Weights of a small GPT-style language model, trained from scratch on English Wikipedia: tied embeddings.
Each number is 200 + 30 x the weight over its row's rms, rounded and kept within 0 to 999. Layers, rows and columns count from 0. The size before them is the row's rms in percent of the matrix's.

# layer 13 attention query, 384x384, rms 0.0685, rows 362-380, columns 0-191
109,207,216,165,172,214,175,189,160,235,216,224,190,200,216,181,222,183,176,249,204,239,223,216,221,155,189,222,215,134,184,249,208,146,225,169,175,171,177,245,193,181,245,195,228,203,144,209,178,230,212,247,170,201,184,187,168,195,216,238,214,225,210,200,131,171,192,204,205,210,179,159,153,184,194,242,218,189,193,183,218,250,204,195,189,242,126,176,238,215,213,228,207,196,174,200,209,227,215,235,177,267,203,184,189,156,197,185,249,196,123,256,159,156,257,237,177,183,152,177,208,213,216,170,180,178,186,164,206,219,198,207,202,198,237,186,216,231,214,193,136,187,239,179,215,173,241,163,195,191,214,131,242,197,175,260,236,220,185,184,163,214,218,193,226,230,220,195,197,137,201,133,242,195,224,194,211,242,195,199,203,207,218,186,215,174,193,191,230,183,202,159,221
104,193,160,222,162,243,166,192,226,222,183,247,172,198,196,233,152,234,182,205,194,204,175,212,205,170,183,151,182,191,206,219,239,188,167,200,241,186,186,179,191,230,232,220,210,169,194,177,192,202,169,212,204,180,227,196,188,212,214,203,233,219,147,156,180,184,181,238,203,184,233,204,160,216,164,234,205,206,242,184,206,235,178,128,167,235,231,229,223,204,256,227,194,211,217,203,226,243,229,163,221,192,184,167,193,208,290,228,237,174,182,192,174,138,226,205,208,136,208,158,152,190,167,202,199,197,175,215,166,212,176,212,234,192,247,185,191,158,240,180,235,191,183,182,200,215,197,134,228,213,208,167,167,242,233,208,134,181,158,228,150,196,225,165,239,147,262,226,255,196,193,190,244,177,198,196,182,206,157,232,171,161,155,139,207,165,173,293,162,161,192,176,217
104,183,225,229,190,160,163,186,193,190,241,215,195,254,161,252,190,216,171,209,215,232,243,162,170,211,133,207,161,223,184,170,193,185,211,185,186,196,181,196,187,186,274,235,197,223,217,246,205,166,162,198,214,202,179,147,183,256,218,186,236,192,194,190,229,183,237,224,200,229,285,237,183,194,200,217,136,177,197,217,222,224,170,259,253,219,185,172,191,167,189,232,222,189,197,229,197,202,124,197,256,203,145,192,187,176,197,200,267,170,175,160,260,195,176,246,170,146,257,169,185,271,191,243,136,192,221,150,197,212,208,191,189,244,197,191,143,193,187,183,233,182,208,215,180,208,157,130,273,194,188,156,176,166,250,178,175,185,217,187,188,199,200,239,189,235,182,206,216,210,180,176,203,196,224,200,233,212,126,203,194,217,223,224,166,199,204,166,168,141,251,210,248
105,218,200,184,172,263,172,203,257,172,185,173,177,224,194,187,208,167,218,173,189,244,175,127,230,232,228,161,191,175,160,200,202,200,155,182,154,173,204,215,195,262,213,255,157,202,158,185,233,160,186,194,222,245,205,141,237,220,189,192,170,147,192,269,243,183,168,150,175,244,172,195,183,143,231,219,199,182,182,175,205,226,197,253,214,166,189,234,243,173,196,186,186,239,187,190,189,192,205,217,210,212,176,238,221,188,185,220,183,188,193,176,186,178,178,184,259,241,152,250,197,209,210,192,205,191,237,202,171,184,221,219,218,191,214,274,234,156,207,179,228,183,228,216,203,193,116,202,197,226,188,234,200,228,161,148,162,204,178,236,181,191,204,205,233,178,218,231,195,170,249,221,209,195,233,175,142,206,137,201,232,196,185,166,229,232,212,225,180,149,203,226,211
104,194,151,166,162,186,194,188,190,173,201,187,117,209,187,142,161,173,256,195,186,208,218,159,229,245,144,184,182,229,214,182,178,173,242,206,255,186,175,220,203,217,206,219,158,233,208,187,199,214,193,192,208,164,196,210,184,160,218,220,202,142,215,226,261,211,183,231,226,174,190,232,246,192,198,233,226,206,174,193,195,196,208,235,193,187,229,180,227,179,224,197,171,165,182,272,191,253,224,209,208,201,198,178,236,219,180,223,218,193,191,165,166,184,163,171,218,255,179,228,171,164,191,226,195,196,230,184,189,219,134,213,231,209,198,170,172,247,257,236,186,197,170,210,277,125,159,198,174,231,219,181,172,173,239,188,205,152,174,259,152,170,176,177,182,268,180,188,180,201,231,177,157,210,180,191,217,273,229,249,228,201,160,253,111,218,259,192,179,157,173,180,185
112,177,167,128,211,185,184,172,128,216,159,221,181,169,207,172,238,226,221,131,235,212,253,208,232,149,214,200,172,184,214,199,129,154,187,166,205,196,234,148,199,192,141,147,214,208,201,266,125,199,215,218,215,230,206,136,176,189,195,200,206,246,229,222,195,206,194,232,243,184,235,189,156,218,156,231,243,204,177,182,157,255,197,192,214,198,178,183,227,211,104,205,178,195,213,150,184,277,179,164,145,195,197,213,207,230,188,237,241,178,132,228,220,200,141,221,263,169,200,205,141,170,188,206,247,195,204,241,192,177,238,165,173,243,240,232,215,190,180,190,186,215,194,211,195,197,190,204,240,200,264,174,173,267,149,225,190,205,168,181,197,255,208,154,217,205,127,163,137,216,211,258,170,191,144,199,177,271,238,225,245,180,195,196,181,233,209,184,178,227,231,222,203
107,213,180,231,178,174,184,191,208,176,243,170,178,222,206,238,214,227,198,204,220,214,223,250,197,187,198,182,214,230,216,230,192,186,156,251,227,204,180,152,166,243,228,164,181,235,204,221,162,162,147,184,261,245,178,205,275,185,161,190,264,230,196,186,196,173,207,205,210,226,171,201,225,205,175,183,210,199,224,186,261,225,192,170,199,223,250,211,188,211,231,207,194,212,229,191,194,196,229,186,214,198,226,196,212,220,172,259,224,189,134,169,232,203,203,221,183,186,221,181,161,218,249,247,228,199,225,221,175,201,212,185,186,151,206,160,197,211,229,214,272,221,175,205,192,196,152,198,226,217,232,214,201,169,193,205,218,162,182,192,205,152,241,222,205,190,194,181,182,181,174,172,228,204,207,196,231,257,193,173,211,231,179,141,216,194,165,206,166,218,193,154,213
109,214,273,215,203,216,192,170,196,179,244,224,191,146,166,209,183,220,159,233,174,193,188,211,185,181,198,232,206,204,205,197,205,158,202,272,154,176,179,197,161,204,201,227,186,155,153,184,164,223,242,166,187,248,168,175,190,263,241,190,161,227,206,236,197,188,163,228,199,214,243,180,143,200,166,205,186,203,219,219,244,150,240,213,245,217,202,210,201,185,229,189,155,211,186,228,197,202,199,181,201,181,223,242,237,267,221,172,237,180,258,217,207,186,229,168,226,222,233,217,184,174,250,167,268,171,228,207,212,180,202,183,190,191,176,204,197,208,226,223,192,154,222,184,242,209,213,196,209,189,189,173,224,155,228,185,244,193,170,220,143,212,184,206,210,153,149,227,228,213,204,222,197,215,158,207,187,200,198,196,174,193,227,122,148,170,173,170,171,217,204,139,227
103,196,202,238,195,206,175,173,212,197,182,186,220,192,180,243,172,158,195,242,201,195,218,215,197,200,208,192,185,215,197,194,184,178,184,225,214,162,205,210,242,198,209,179,152,255,243,180,193,253,161,207,294,231,213,202,174,252,206,189,217,203,217,220,134,226,196,249,170,232,164,202,184,241,160,219,215,194,188,210,184,211,188,207,231,271,212,222,170,235,200,157,193,186,205,204,176,163,142,233,192,180,147,236,185,219,215,108,166,268,183,129,150,222,128,159,206,247,113,210,182,132,255,188,171,215,189,198,180,237,234,188,180,195,272,215,169,219,267,246,163,193,241,205,198,234,182,242,195,214,207,215,200,210,190,213,246,207,222,191,165,220,197,233,244,244,238,204,195,206,199,202,234,167,199,127,200,164,187,260,180,264,214,191,171,155,177,154,165,220,210,214,214
106,193,225,212,233,193,175,180,222,165,230,220,121,199,131,191,241,174,200,195,202,210,162,185,213,227,195,220,226,190,204,156,252,182,223,244,149,149,184,234,200,188,219,216,175,156,151,223,183,176,219,188,229,245,231,189,244,168,164,194,209,180,186,239,213,160,211,247,191,185,166,201,167,180,207,194,235,166,268,236,205,209,188,152,226,208,175,189,221,217,219,167,169,189,189,239,210,164,201,150,118,195,207,229,218,168,212,222,229,183,169,216,224,227,191,158,212,142,221,233,162,226,160,211,195,244,200,196,246,233,194,189,164,188,144,239,184,216,174,143,207,182,193,221,193,210,140,209,186,232,200,197,208,221,187,227,166,234,190,177,215,191,178,182,184,204,210,134,232,215,195,236,186,238,220,196,224,233,164,196,222,185,187,226,165,185,152,227,185,243,224,171,246
100,199,169,207,238,218,189,195,208,201,238,187,197,152,234,186,149,204,141,174,203,178,231,236,190,217,259,204,219,159,219,190,199,194,253,139,230,178,179,240,182,234,215,192,241,179,181,222,175,192,186,184,187,201,224,212,133,250,174,273,210,134,197,205,256,217,193,223,221,233,203,186,177,185,221,208,161,240,188,165,234,213,190,182,168,232,243,217,205,258,161,178,181,225,206,192,206,209,235,199,98,231,173,169,224,219,200,184,213,246,242,192,196,162,190,196,200,197,272,222,252,182,202,246,272,253,181,221,148,139,234,213,104,206,211,182,165,254,206,180,202,180,195,170,212,228,161,193,192,221,201,181,244,140,201,159,198,175,177,208,183,213,195,224,206,215,205,160,186,154,166,228,209,188,197,211,194,181,225,212,201,228,213,220,216,182,220,235,164,177,165,210,198
108,233,243,145,166,226,193,266,217,159,162,229,176,225,222,232,180,230,203,168,192,198,222,201,158,244,152,183,195,181,226,149,168,234,181,229,138,126,142,195,255,202,204,221,200,239,182,236,192,190,225,181,163,217,226,236,172,202,200,228,199,200,207,210,169,189,225,223,184,200,242,181,170,216,214,208,178,224,196,191,236,233,180,184,164,224,170,146,230,210,201,162,174,207,226,168,229,152,170,230,178,201,165,171,187,191,178,222,198,185,163,170,231,204,192,191,223,243,183,131,148,226,124,223,224,245,172,207,231,215,242,214,228,207,197,231,149,212,199,196,145,287,185,254,225,159,187,243,215,181,165,222,229,191,255,211,252,217,243,229,214,210,211,182,190,245,249,172,191,182,164,192,183,187,208,173,197,174,226,187,170,184,264,206,191,138,225,182,181,178,198,221,150
104,235,195,197,189,222,190,104,161,184,199,154,189,197,175,192,215,202,169,188,188,181,177,151,192,213,202,220,151,227,180,210,162,102,261,210,215,171,232,142,271,214,211,211,172,220,208,214,135,155,217,167,194,147,191,181,191,206,154,221,199,224,229,243,258,224,213,217,179,205,175,222,202,210,184,237,276,160,251,244,192,193,207,195,177,225,200,170,216,203,209,231,208,235,256,197,207,181,209,233,219,213,204,210,164,216,211,228,214,210,199,152,226,197,204,160,153,228,227,206,221,200,249,168,191,177,204,142,243,205,239,239,193,214,219,226,213,213,202,204,209,183,240,191,202,197,160,150,159,167,160,247,199,166,214,203,178,199,201,250,185,188,155,204,162,222,198,207,172,201,195,183,224,114,196,187,201,213,163,209,196,209,192,260,185,212,237,199,207,172,221,218,167
104,163,172,248,235,213,192,197,157,211,168,223,176,200,150,197,164,231,187,186,204,208,238,200,216,152,238,189,204,181,183,249,172,187,188,213,201,232,207,255,199,166,146,198,200,221,223,155,209,248,260,215,163,206,221,222,193,226,163,202,223,190,210,190,193,229,198,258,215,179,207,227,186,187,169,222,266,156,238,192,164,215,177,221,230,202,185,247,234,157,265,175,225,225,198,184,249,278,228,190,184,228,201,225,191,242,163,218,177,180,160,188,233,243,194,161,160,219,245,177,229,180,195,202,203,195,228,138,231,194,192,250,139,207,177,175,205,198,160,192,156,199,222,197,178,153,178,208,214,227,160,235,179,223,193,233,137,169,184,187,203,217,178,237,186,209,199,162,146,209,163,190,256,184,189,214,201,206,228,222,173,232,238,139,242,219,229,195,178,254,205,168,198
110,267,228,212,225,241,251,241,195,213,194,231,193,235,209,198,224,138,194,226,167,214,249,189,196,174,188,138,216,165,185,158,204,218,207,202,185,227,203,134,213,211,227,153,244,176,171,134,215,192,183,210,203,232,232,202,215,227,179,198,171,161,158,151,215,233,192,184,121,183,225,242,151,207,182,223,220,241,210,218,195,228,240,215,287,183,148,203,218,214,223,192,180,187,206,190,227,172,234,227,206,243,216,202,261,198,227,160,206,243,199,172,231,183,214,208,184,198,255,206,168,177,205,217,218,216,241,214,191,156,197,230,196,188,211,162,170,194,213,180,139,217,240,172,167,203,203,264,221,225,184,227,239,118,257,268,140,211,177,203,160,215,219,191,221,215,169,185,192,163,228,218,260,217,229,236,149,185,185,190,210,193,174,259,194,213,194,228,233,190,209,212,203
107,207,243,168,214,201,216,192,218,155,240,207,213,219,230,157,175,227,193,208,232,202,171,153,161,188,175,178,250,211,277,193,209,230,191,242,214,197,216,223,250,172,139,189,186,215,156,167,207,214,246,233,216,232,154,219,154,208,180,197,212,233,161,215,213,282,210,211,200,189,257,188,227,186,157,211,184,163,175,183,172,193,194,208,210,229,171,220,221,219,160,207,211,230,172,251,227,244,193,166,202,193,182,213,196,216,194,189,215,158,181,217,222,175,221,173,197,185,168,212,165,187,279,189,242,166,245,160,212,191,171,157,130,177,180,220,216,172,223,243,222,159,118,192,220,182,255,228,190,166,222,210,166,220,192,209,179,151,223,191,189,254,150,169,178,191,211,194,216,201,230,196,214,197,201,221,181,243,201,207,163,213,191,202,233,222,186,210,199,198,204,189,258
110,226,222,194,163,222,190,185,185,183,157,199,190,179,199,203,177,226,264,132,230,241,220,156,229,231,198,182,220,192,193,168,192,227,176,178,207,217,250,197,165,215,255,201,179,235,211,169,245,201,173,140,176,208,226,192,172,258,234,233,243,202,211,187,186,163,191,197,217,194,152,194,220,215,239,182,108,151,146,179,216,223,219,161,175,158,208,209,146,181,218,252,235,179,293,199,216,217,214,226,212,205,188,165,188,171,231,178,190,209,180,199,177,224,214,196,200,160,205,193,231,210,193,175,222,234,163,209,196,217,177,173,157,204,185,163,262,185,237,110,231,195,195,199,243,243,178,250,214,223,216,228,199,220,163,222,183,143,187,159,233,218,132,205,210,232,212,247,223,196,223,213,226,237,159,198,243,191,204,229,219,146,177,271,206,222,155,189,200,212,169,195,220
108,214,205,226,222,211,181,189,238,174,188,246,247,179,215,181,224,228,144,164,254,223,199,147,218,238,167,195,189,190,199,193,252,261,240,171,194,204,212,199,271,238,226,186,238,152,239,235,187,171,177,221,218,261,209,179,198,165,160,243,218,152,205,213,232,218,203,212,190,229,180,212,242,188,131,198,177,191,211,193,204,209,245,183,211,190,235,187,191,212,242,255,215,161,253,219,169,184,178,216,129,168,158,222,208,130,214,223,223,179,209,175,221,237,258,242,200,201,199,253,209,225,239,288,213,211,186,212,204,194,189,298,237,189,182,153,184,248,179,179,152,182,224,196,160,190,193,193,192,204,218,155,183,211,136,183,220,252,138,198,170,171,189,281,167,206,165,232,192,180,218,164,172,183,216,171,203,184,218,182,224,214,226,205,186,212,218,209,217,177,209,179,187
107,137,136,255,154,252,161,216,243,209,198,210,186,282,168,200,252,230,198,163,220,171,182,188,158,123,206,184,126,166,239,279,162,207,195,236,196,207,199,203,216,229,161,191,181,207,197,186,214,176,166,254,204,213,191,192,203,188,152,219,171,205,177,233,225,175,212,210,224,217,237,215,185,256,246,180,165,223,213,182,211,221,212,203,202,197,224,212,253,233,250,240,184,220,234,244,142,184,180,230,210,178,205,219,223,232,224,176,154,168,262,252,163,208,260,172,215,187,219,196,222,127,182,230,179,192,194,225,279,232,195,189,161,240,187,216,197,242,184,142,239,220,183,190,212,227,128,178,229,179,168,175,218,177,226,241,185,169,188,208,238,248,197,276,238,204,207,194,169,180,189,196,152,198,192,141,234,154,201,191,224,185,223,201,145,186,224,249,184,178,167,191,156
# layer 13 attention key, 384x384, rms 0.0679, rows 362-379, columns 0-191
109,160,235,204,165,209,169,185,267,196,227,126,154,199,171,208,240,243,208,233,156,166,173,146,183,218,212,149,168,221,217,218,186,260,198,178,229,234,190,200,200,179,178,207,199,184,176,201,202,228,193,188,191,192,203,222,223,158,170,196,180,225,261,180,190,238,170,196,190,182,157,194,219,184,212,212,168,226,204,221,209,156,200,190,234,167,210,200,215,245,219,220,242,207,172,227,194,228,251,191,216,211,205,177,200,199,216,211,209,206,203,229,262,174,213,184,204,179,233,176,178,159,247,176,235,204,196,203,176,185,258,197,229,210,231,202,204,172,222,195,163,214,247,238,267,228,165,214,215,202,115,191,181,196,190,221,256,190,206,171,212,139,263,202,174,223,198,198,221,173,187,166,219,174,151,154,229,201,173,217,248,188,158,244,201,201,193,213,224,237,144,216,191
106,200,189,208,225,223,251,204,199,204,206,165,228,131,236,221,188,249,213,186,266,180,206,172,179,172,208,161,150,182,173,140,219,153,156,176,245,237,206,173,212,156,144,269,137,211,196,180,180,220,216,195,214,190,171,204,229,191,212,212,200,171,191,143,169,203,130,211,261,195,130,177,185,154,202,157,185,247,184,214,187,178,216,208,159,215,150,254,181,203,247,255,214,254,214,224,158,214,215,189,217,247,253,237,151,167,248,225,186,265,240,179,191,173,226,225,184,199,253,237,228,192,177,214,179,199,194,277,225,199,190,151,181,225,203,178,188,186,208,233,214,191,211,204,190,210,217,210,202,196,126,195,141,217,219,218,212,211,215,234,213,164,206,208,226,188,133,209,197,223,222,200,216,166,180,196,246,138,221,250,212,228,203,172,150,142,243,194,164,170,238,212,241
103,240,183,187,213,186,265,179,178,164,217,218,166,228,204,166,167,212,260,217,196,207,175,262,162,171,221,197,217,199,184,204,232,147,242,216,155,208,189,212,234,253,198,230,179,148,163,226,184,195,246,211,219,232,171,222,241,193,187,167,215,237,191,150,244,227,231,226,140,227,197,229,169,187,204,196,207,182,176,243,188,219,208,180,173,133,213,210,149,212,195,199,174,225,195,201,169,158,148,167,230,230,210,234,213,189,226,242,265,177,231,266,204,188,165,200,231,198,208,192,222,145,194,218,196,269,231,186,138,202,236,202,165,176,246,228,201,200,170,219,218,174,212,169,180,238,247,184,245,182,201,190,165,228,199,169,186,188,194,183,149,203,225,175,267,204,190,209,209,169,156,159,198,177,179,179,206,218,162,222,180,134,205,204,206,224,197,176,168,182,175,212,246
106,202,172,195,168,239,190,220,180,179,211,177,203,223,216,166,194,189,174,193,270,203,226,202,202,235,211,193,148,193,181,214,163,164,172,225,188,187,185,260,230,198,150,204,177,218,188,242,220,201,213,185,180,180,208,235,183,207,277,197,205,207,229,194,228,205,256,201,173,188,207,198,193,198,247,219,237,180,210,148,243,176,164,157,219,156,159,232,263,174,245,240,223,240,157,212,160,203,200,237,215,186,167,257,181,216,178,152,220,238,189,190,213,184,249,199,196,214,155,201,186,203,226,221,157,203,184,185,233,171,190,178,181,209,206,230,237,166,193,218,178,175,230,192,258,178,193,188,214,196,211,149,223,165,119,191,88,194,157,197,185,215,216,186,154,190,192,225,153,225,206,250,244,227,252,171,189,171,165,141,193,214,239,207,250,227,209,200,186,173,165,141,191
111,241,168,216,180,159,186,137,188,185,215,154,178,213,241,193,188,208,209,231,164,186,215,199,173,226,182,185,160,165,189,165,253,204,202,235,229,259,222,222,247,232,206,229,222,193,253,191,203,199,202,157,171,172,147,187,182,161,243,212,205,183,237,188,211,198,231,210,278,236,237,192,216,176,163,186,178,183,187,178,150,185,140,236,242,215,176,150,234,201,168,166,162,189,197,197,193,174,262,221,211,249,155,156,207,178,166,187,217,197,242,178,196,197,168,204,246,198,165,223,224,127,186,176,228,186,144,210,213,215,159,203,254,183,178,136,236,173,220,189,177,173,227,193,184,137,156,156,213,226,243,175,261,204,227,164,192,253,148,210,176,200,187,195,209,204,186,246,188,215,222,198,222,225,200,212,186,197,206,167,213,158,217,254,193,199,222,203,167,190,195,219,137
110,128,163,210,178,201,207,239,205,175,193,189,197,167,179,181,233,140,189,169,200,253,200,189,229,210,219,224,149,207,268,213,182,221,182,220,187,194,202,236,215,196,179,176,179,150,201,208,197,212,250,225,219,221,193,188,173,241,202,212,198,219,221,204,159,170,201,152,159,152,175,228,203,167,197,155,222,195,183,157,255,176,221,207,189,211,210,212,200,183,232,229,201,147,196,197,221,258,170,179,151,270,188,193,125,236,218,221,166,215,207,199,156,199,239,272,249,197,192,181,185,194,185,153,207,175,209,218,195,180,205,238,259,202,180,267,179,199,225,207,183,198,227,135,151,193,227,158,212,193,255,204,132,177,207,203,203,191,239,221,172,200,227,206,234,191,154,169,211,236,220,223,200,227,242,185,198,195,195,225,198,238,172,194,212,213,241,216,110,260,175,208,198
106,205,230,267,176,178,207,192,226,139,189,243,171,166,183,145,187,220,160,198,205,150,222,228,200,195,217,261,186,215,177,253,172,210,148,153,182,172,199,196,222,141,156,188,229,201,211,220,216,215,194,206,222,199,194,219,217,225,203,215,188,220,211,250,180,227,215,209,208,174,223,232,192,160,144,213,223,255,144,152,214,202,126,267,217,245,214,208,195,183,212,207,183,175,210,241,160,201,176,190,218,173,251,180,158,160,167,211,211,299,200,157,214,181,117,197,206,219,220,238,230,243,227,177,231,184,220,242,213,157,240,162,219,171,186,222,202,201,200,218,244,210,152,173,203,179,209,217,197,195,222,188,204,248,244,200,225,150,201,227,214,202,211,237,215,137,185,234,185,215,205,178,186,177,214,174,150,166,154,150,217,203,198,191,210,190,207,180,176,212,223,188,244
104,246,217,225,205,204,174,185,224,177,253,209,189,279,229,180,190,193,132,171,216,233,241,190,177,268,194,205,193,249,229,169,193,222,188,215,203,253,208,229,183,202,213,200,250,171,171,188,175,224,212,221,240,179,210,204,199,229,267,196,185,186,179,200,236,209,181,244,182,187,229,171,146,188,196,165,204,197,200,171,207,190,164,176,191,209,216,243,208,182,178,215,177,202,190,184,200,252,176,138,197,193,176,221,204,241,160,154,168,228,238,235,256,143,256,183,280,179,218,233,201,184,204,243,241,219,207,213,187,146,160,179,168,196,183,232,191,223,215,145,241,175,215,155,145,220,168,144,193,175,160,240,192,184,227,180,202,234,196,192,179,195,184,224,266,163,150,223,219,177,197,204,219,230,143,183,213,235,190,192,199,207,205,196,226,207,214,257,226,241,185,164,210
107,177,198,239,218,178,178,228,201,205,191,177,220,182,164,203,237,116,219,225,199,186,184,240,226,205,151,206,204,221,179,189,200,203,208,231,226,173,206,224,234,211,196,163,206,221,206,202,211,208,162,210,237,202,238,209,179,166,204,182,162,188,215,168,186,178,187,249,169,260,232,225,170,218,225,238,266,239,209,182,243,191,147,195,219,188,240,183,201,172,180,167,194,239,293,195,225,184,188,216,147,223,164,205,153,190,177,165,157,181,155,251,214,243,223,237,200,193,222,238,232,216,182,187,233,186,200,205,170,281,215,127,168,196,205,243,223,183,192,229,195,214,199,195,173,159,160,207,172,245,179,153,259,251,194,182,220,153,197,204,137,184,209,157,223,196,188,195,147,163,172,197,214,253,104,158,204,278,127,191,209,202,234,150,202,164,219,236,217,217,226,160,167
111,184,172,181,226,193,170,206,248,173,178,218,176,172,201,181,183,165,155,154,212,207,177,196,176,246,175,213,171,182,173,235,259,140,183,126,225,170,196,256,147,221,204,187,192,184,204,188,231,241,186,197,157,243,168,228,223,180,185,237,169,194,165,250,243,210,194,209,135,168,129,207,241,214,206,156,235,238,254,229,230,192,261,202,162,233,159,218,220,218,203,169,176,180,180,213,181,214,183,209,177,222,176,245,197,251,210,211,199,221,178,225,250,191,177,143,259,144,234,154,216,185,171,216,190,191,146,152,179,177,179,206,154,236,167,244,203,202,183,204,242,198,188,158,146,163,154,189,160,193,190,218,219,228,182,190,160,164,177,198,231,180,200,214,199,188,195,183,212,221,149,171,184,220,235,169,198,207,220,224,161,201,197,242,237,217,163,210,255,181,188,146,194
107,121,192,197,251,201,168,247,186,162,182,156,233,255,201,212,186,218,222,221,206,213,220,233,163,238,225,256,234,175,165,165,196,183,186,147,237,207,164,207,145,221,206,219,206,200,254,203,178,209,196,168,234,168,167,177,156,185,213,247,169,176,185,223,211,247,295,198,220,205,157,188,253,205,198,254,174,200,181,192,208,210,166,213,184,193,272,143,182,209,227,221,265,190,206,232,209,230,198,205,191,192,170,208,172,218,177,217,209,201,167,206,187,156,177,208,206,192,194,155,213,181,214,190,199,204,177,166,220,168,246,166,228,204,196,216,183,191,208,172,117,162,229,141,218,210,204,201,258,214,215,196,204,192,210,162,205,189,232,223,211,243,237,214,194,180,240,185,182,211,203,137,270,188,148,269,241,175,190,189,138,193,202,195,186,221,179,216,231,179,181,224,174
109,220,188,184,193,230,202,217,160,143,184,193,260,206,172,194,237,198,192,181,258,171,170,141,219,194,205,203,202,195,248,172,194,205,142,236,266,137,220,212,246,164,178,275,225,212,193,219,172,219,213,228,188,132,242,169,227,217,163,173,253,177,273,182,171,225,219,211,212,232,157,149,217,227,213,148,206,184,222,226,144,263,168,181,164,200,211,192,197,244,200,139,188,216,201,210,204,160,234,194,197,209,179,223,241,210,159,240,180,221,145,209,225,172,215,219,264,261,212,179,185,198,205,206,210,235,203,213,205,209,196,169,206,200,157,205,250,222,246,148,160,179,217,193,237,187,215,224,209,205,200,260,185,253,275,245,219,236,208,265,178,217,208,198,239,185,221,207,225,217,172,196,178,155,166,234,178,154,172,220,222,193,207,193,245,192,203,225,271,178,200,209,202
108,181,226,175,198,281,225,166,166,172,200,160,180,185,161,207,220,181,107,194,168,224,205,178,209,207,244,161,149,195,220,183,222,130,241,259,211,186,172,147,234,262,210,196,204,143,206,156,195,203,178,189,177,212,198,212,145,156,212,176,200,195,199,204,231,227,94,243,196,260,234,201,221,196,189,257,205,189,209,176,191,227,226,162,192,261,142,151,220,240,221,224,228,188,194,169,196,170,186,191,191,185,181,207,203,182,180,197,214,250,211,205,141,195,194,186,189,214,286,219,254,176,151,160,150,194,225,197,224,149,191,190,230,208,211,239,256,172,221,172,214,222,211,209,180,176,181,213,188,162,201,158,196,180,223,173,221,160,217,230,154,200,168,188,152,176,211,157,178,173,190,196,185,208,190,205,135,163,188,206,221,220,162,229,239,148,261,191,202,193,214,208,191
111,252,202,206,237,187,167,147,219,175,220,228,196,205,153,225,205,231,208,211,253,169,202,210,154,207,208,233,185,185,242,177,206,224,191,276,217,245,170,220,176,162,181,163,204,212,168,221,198,216,192,201,215,162,194,222,213,172,179,218,177,149,193,199,242,180,177,198,184,212,147,190,184,183,118,172,260,203,247,156,180,199,213,192,201,203,178,211,205,166,191,243,155,133,214,190,235,240,210,183,188,173,155,225,263,194,230,218,217,195,193,219,239,208,197,164,180,209,190,189,257,205,207,193,158,202,165,195,206,192,193,230,165,232,180,186,222,178,196,236,186,221,186,228,199,193,180,196,173,178,210,156,234,188,194,222,205,198,173,214,225,218,204,205,194,160,132,177,162,196,179,216,283,209,242,172,189,205,233,254,192,207,219,181,192,240,218,226,169,292,168,224,248
113,216,248,136,228,268,247,215,198,191,193,210,224,196,218,158,130,248,231,172,207,192,236,206,191,190,195,162,227,199,128,164,209,243,145,204,192,172,195,214,187,208,171,233,206,160,204,143,265,240,211,208,177,203,152,168,215,257,161,198,186,167,227,153,245,238,238,176,163,167,211,239,181,213,224,210,137,190,146,207,258,226,208,176,168,231,183,176,222,171,182,185,155,179,246,107,200,226,192,198,234,226,187,195,260,161,240,229,194,240,233,207,229,150,163,201,189,150,268,219,215,182,232,172,173,254,248,237,208,185,222,234,189,183,143,183,185,201,205,188,209,251,240,211,208,174,242,145,200,206,166,224,204,208,219,251,208,158,199,176,229,166,231,205,180,241,183,186,185,227,188,151,197,202,173,214,172,260,160,205,184,164,158,213,220,244,254,224,204,268,234,167,176
109,174,235,198,235,189,230,234,225,169,227,241,200,169,228,183,202,241,140,182,157,175,189,214,173,212,164,174,231,220,173,177,191,240,194,196,219,177,180,164,241,207,199,239,199,218,179,156,183,246,189,243,185,191,206,197,218,216,168,241,195,194,188,213,167,264,194,215,172,189,188,155,233,217,152,197,232,154,171,175,185,228,173,208,275,187,189,263,249,231,165,224,219,155,227,147,217,234,220,240,216,200,200,173,184,213,232,219,228,207,213,243,186,192,176,212,262,192,201,205,187,228,217,251,238,108,226,193,215,185,198,174,180,186,192,221,216,161,168,228,200,165,138,156,152,186,227,224,173,201,193,203,175,188,187,195,220,157,181,194,186,153,228,229,220,154,173,209,228,212,214,232,199,157,230,193,182,196,198,259,172,266,222,226,203,229,182,264,229,233,192,215,213
109,179,204,215,170,254,222,182,217,225,231,157,186,214,262,181,172,150,201,167,220,177,198,189,219,219,213,218,225,239,250,186,193,181,205,189,221,190,212,193,236,222,224,191,159,171,218,181,202,203,196,142,218,219,236,201,193,267,192,171,162,195,156,182,205,181,231,182,232,234,184,185,230,211,208,203,212,202,166,188,233,173,208,185,227,209,160,168,212,240,181,233,183,231,196,192,201,176,191,238,208,235,276,244,200,151,234,175,194,176,212,247,221,214,256,161,192,208,195,226,219,193,204,194,139,228,190,240,184,211,186,235,198,175,238,213,235,224,285,184,191,210,162,229,202,173,215,145,196,210,231,242,149,148,224,214,225,217,148,207,192,158,225,184,192,227,152,230,223,161,158,201,196,236,195,245,208,195,198,210,189,159,207,202,184,246,201,165,184,162,206,177,223
110,252,221,215,143,223,168,212,171,173,223,161,130,171,173,226,199,199,157,129,253,162,241,199,200,181,198,190,170,158,145,234,245,181,216,199,232,211,200,172,203,251,175,183,183,191,224,308,226,136,189,209,209,192,197,230,215,212,200,226,183,206,112,216,194,198,223,229,177,235,197,190,162,188,229,217,208,195,251,189,205,212,195,196,228,238,154,164,204,210,208,223,132,221,222,211,164,216,207,183,220,173,169,200,233,183,225,198,160,186,200,168,209,224,240,280,171,190,201,181,213,180,215,203,155,165,221,164,186,133,237,188,189,238,206,237,171,270,140,188,196,198,208,190,200,211,212,182,190,201,209,244,197,170,182,169,199,206,211,195,181,202,211,231,212,188,208,175,197,222,232,189,205,141,146,253,159,156,192,182,212,253,222,213,169,175,201,212,157,210,208,157,184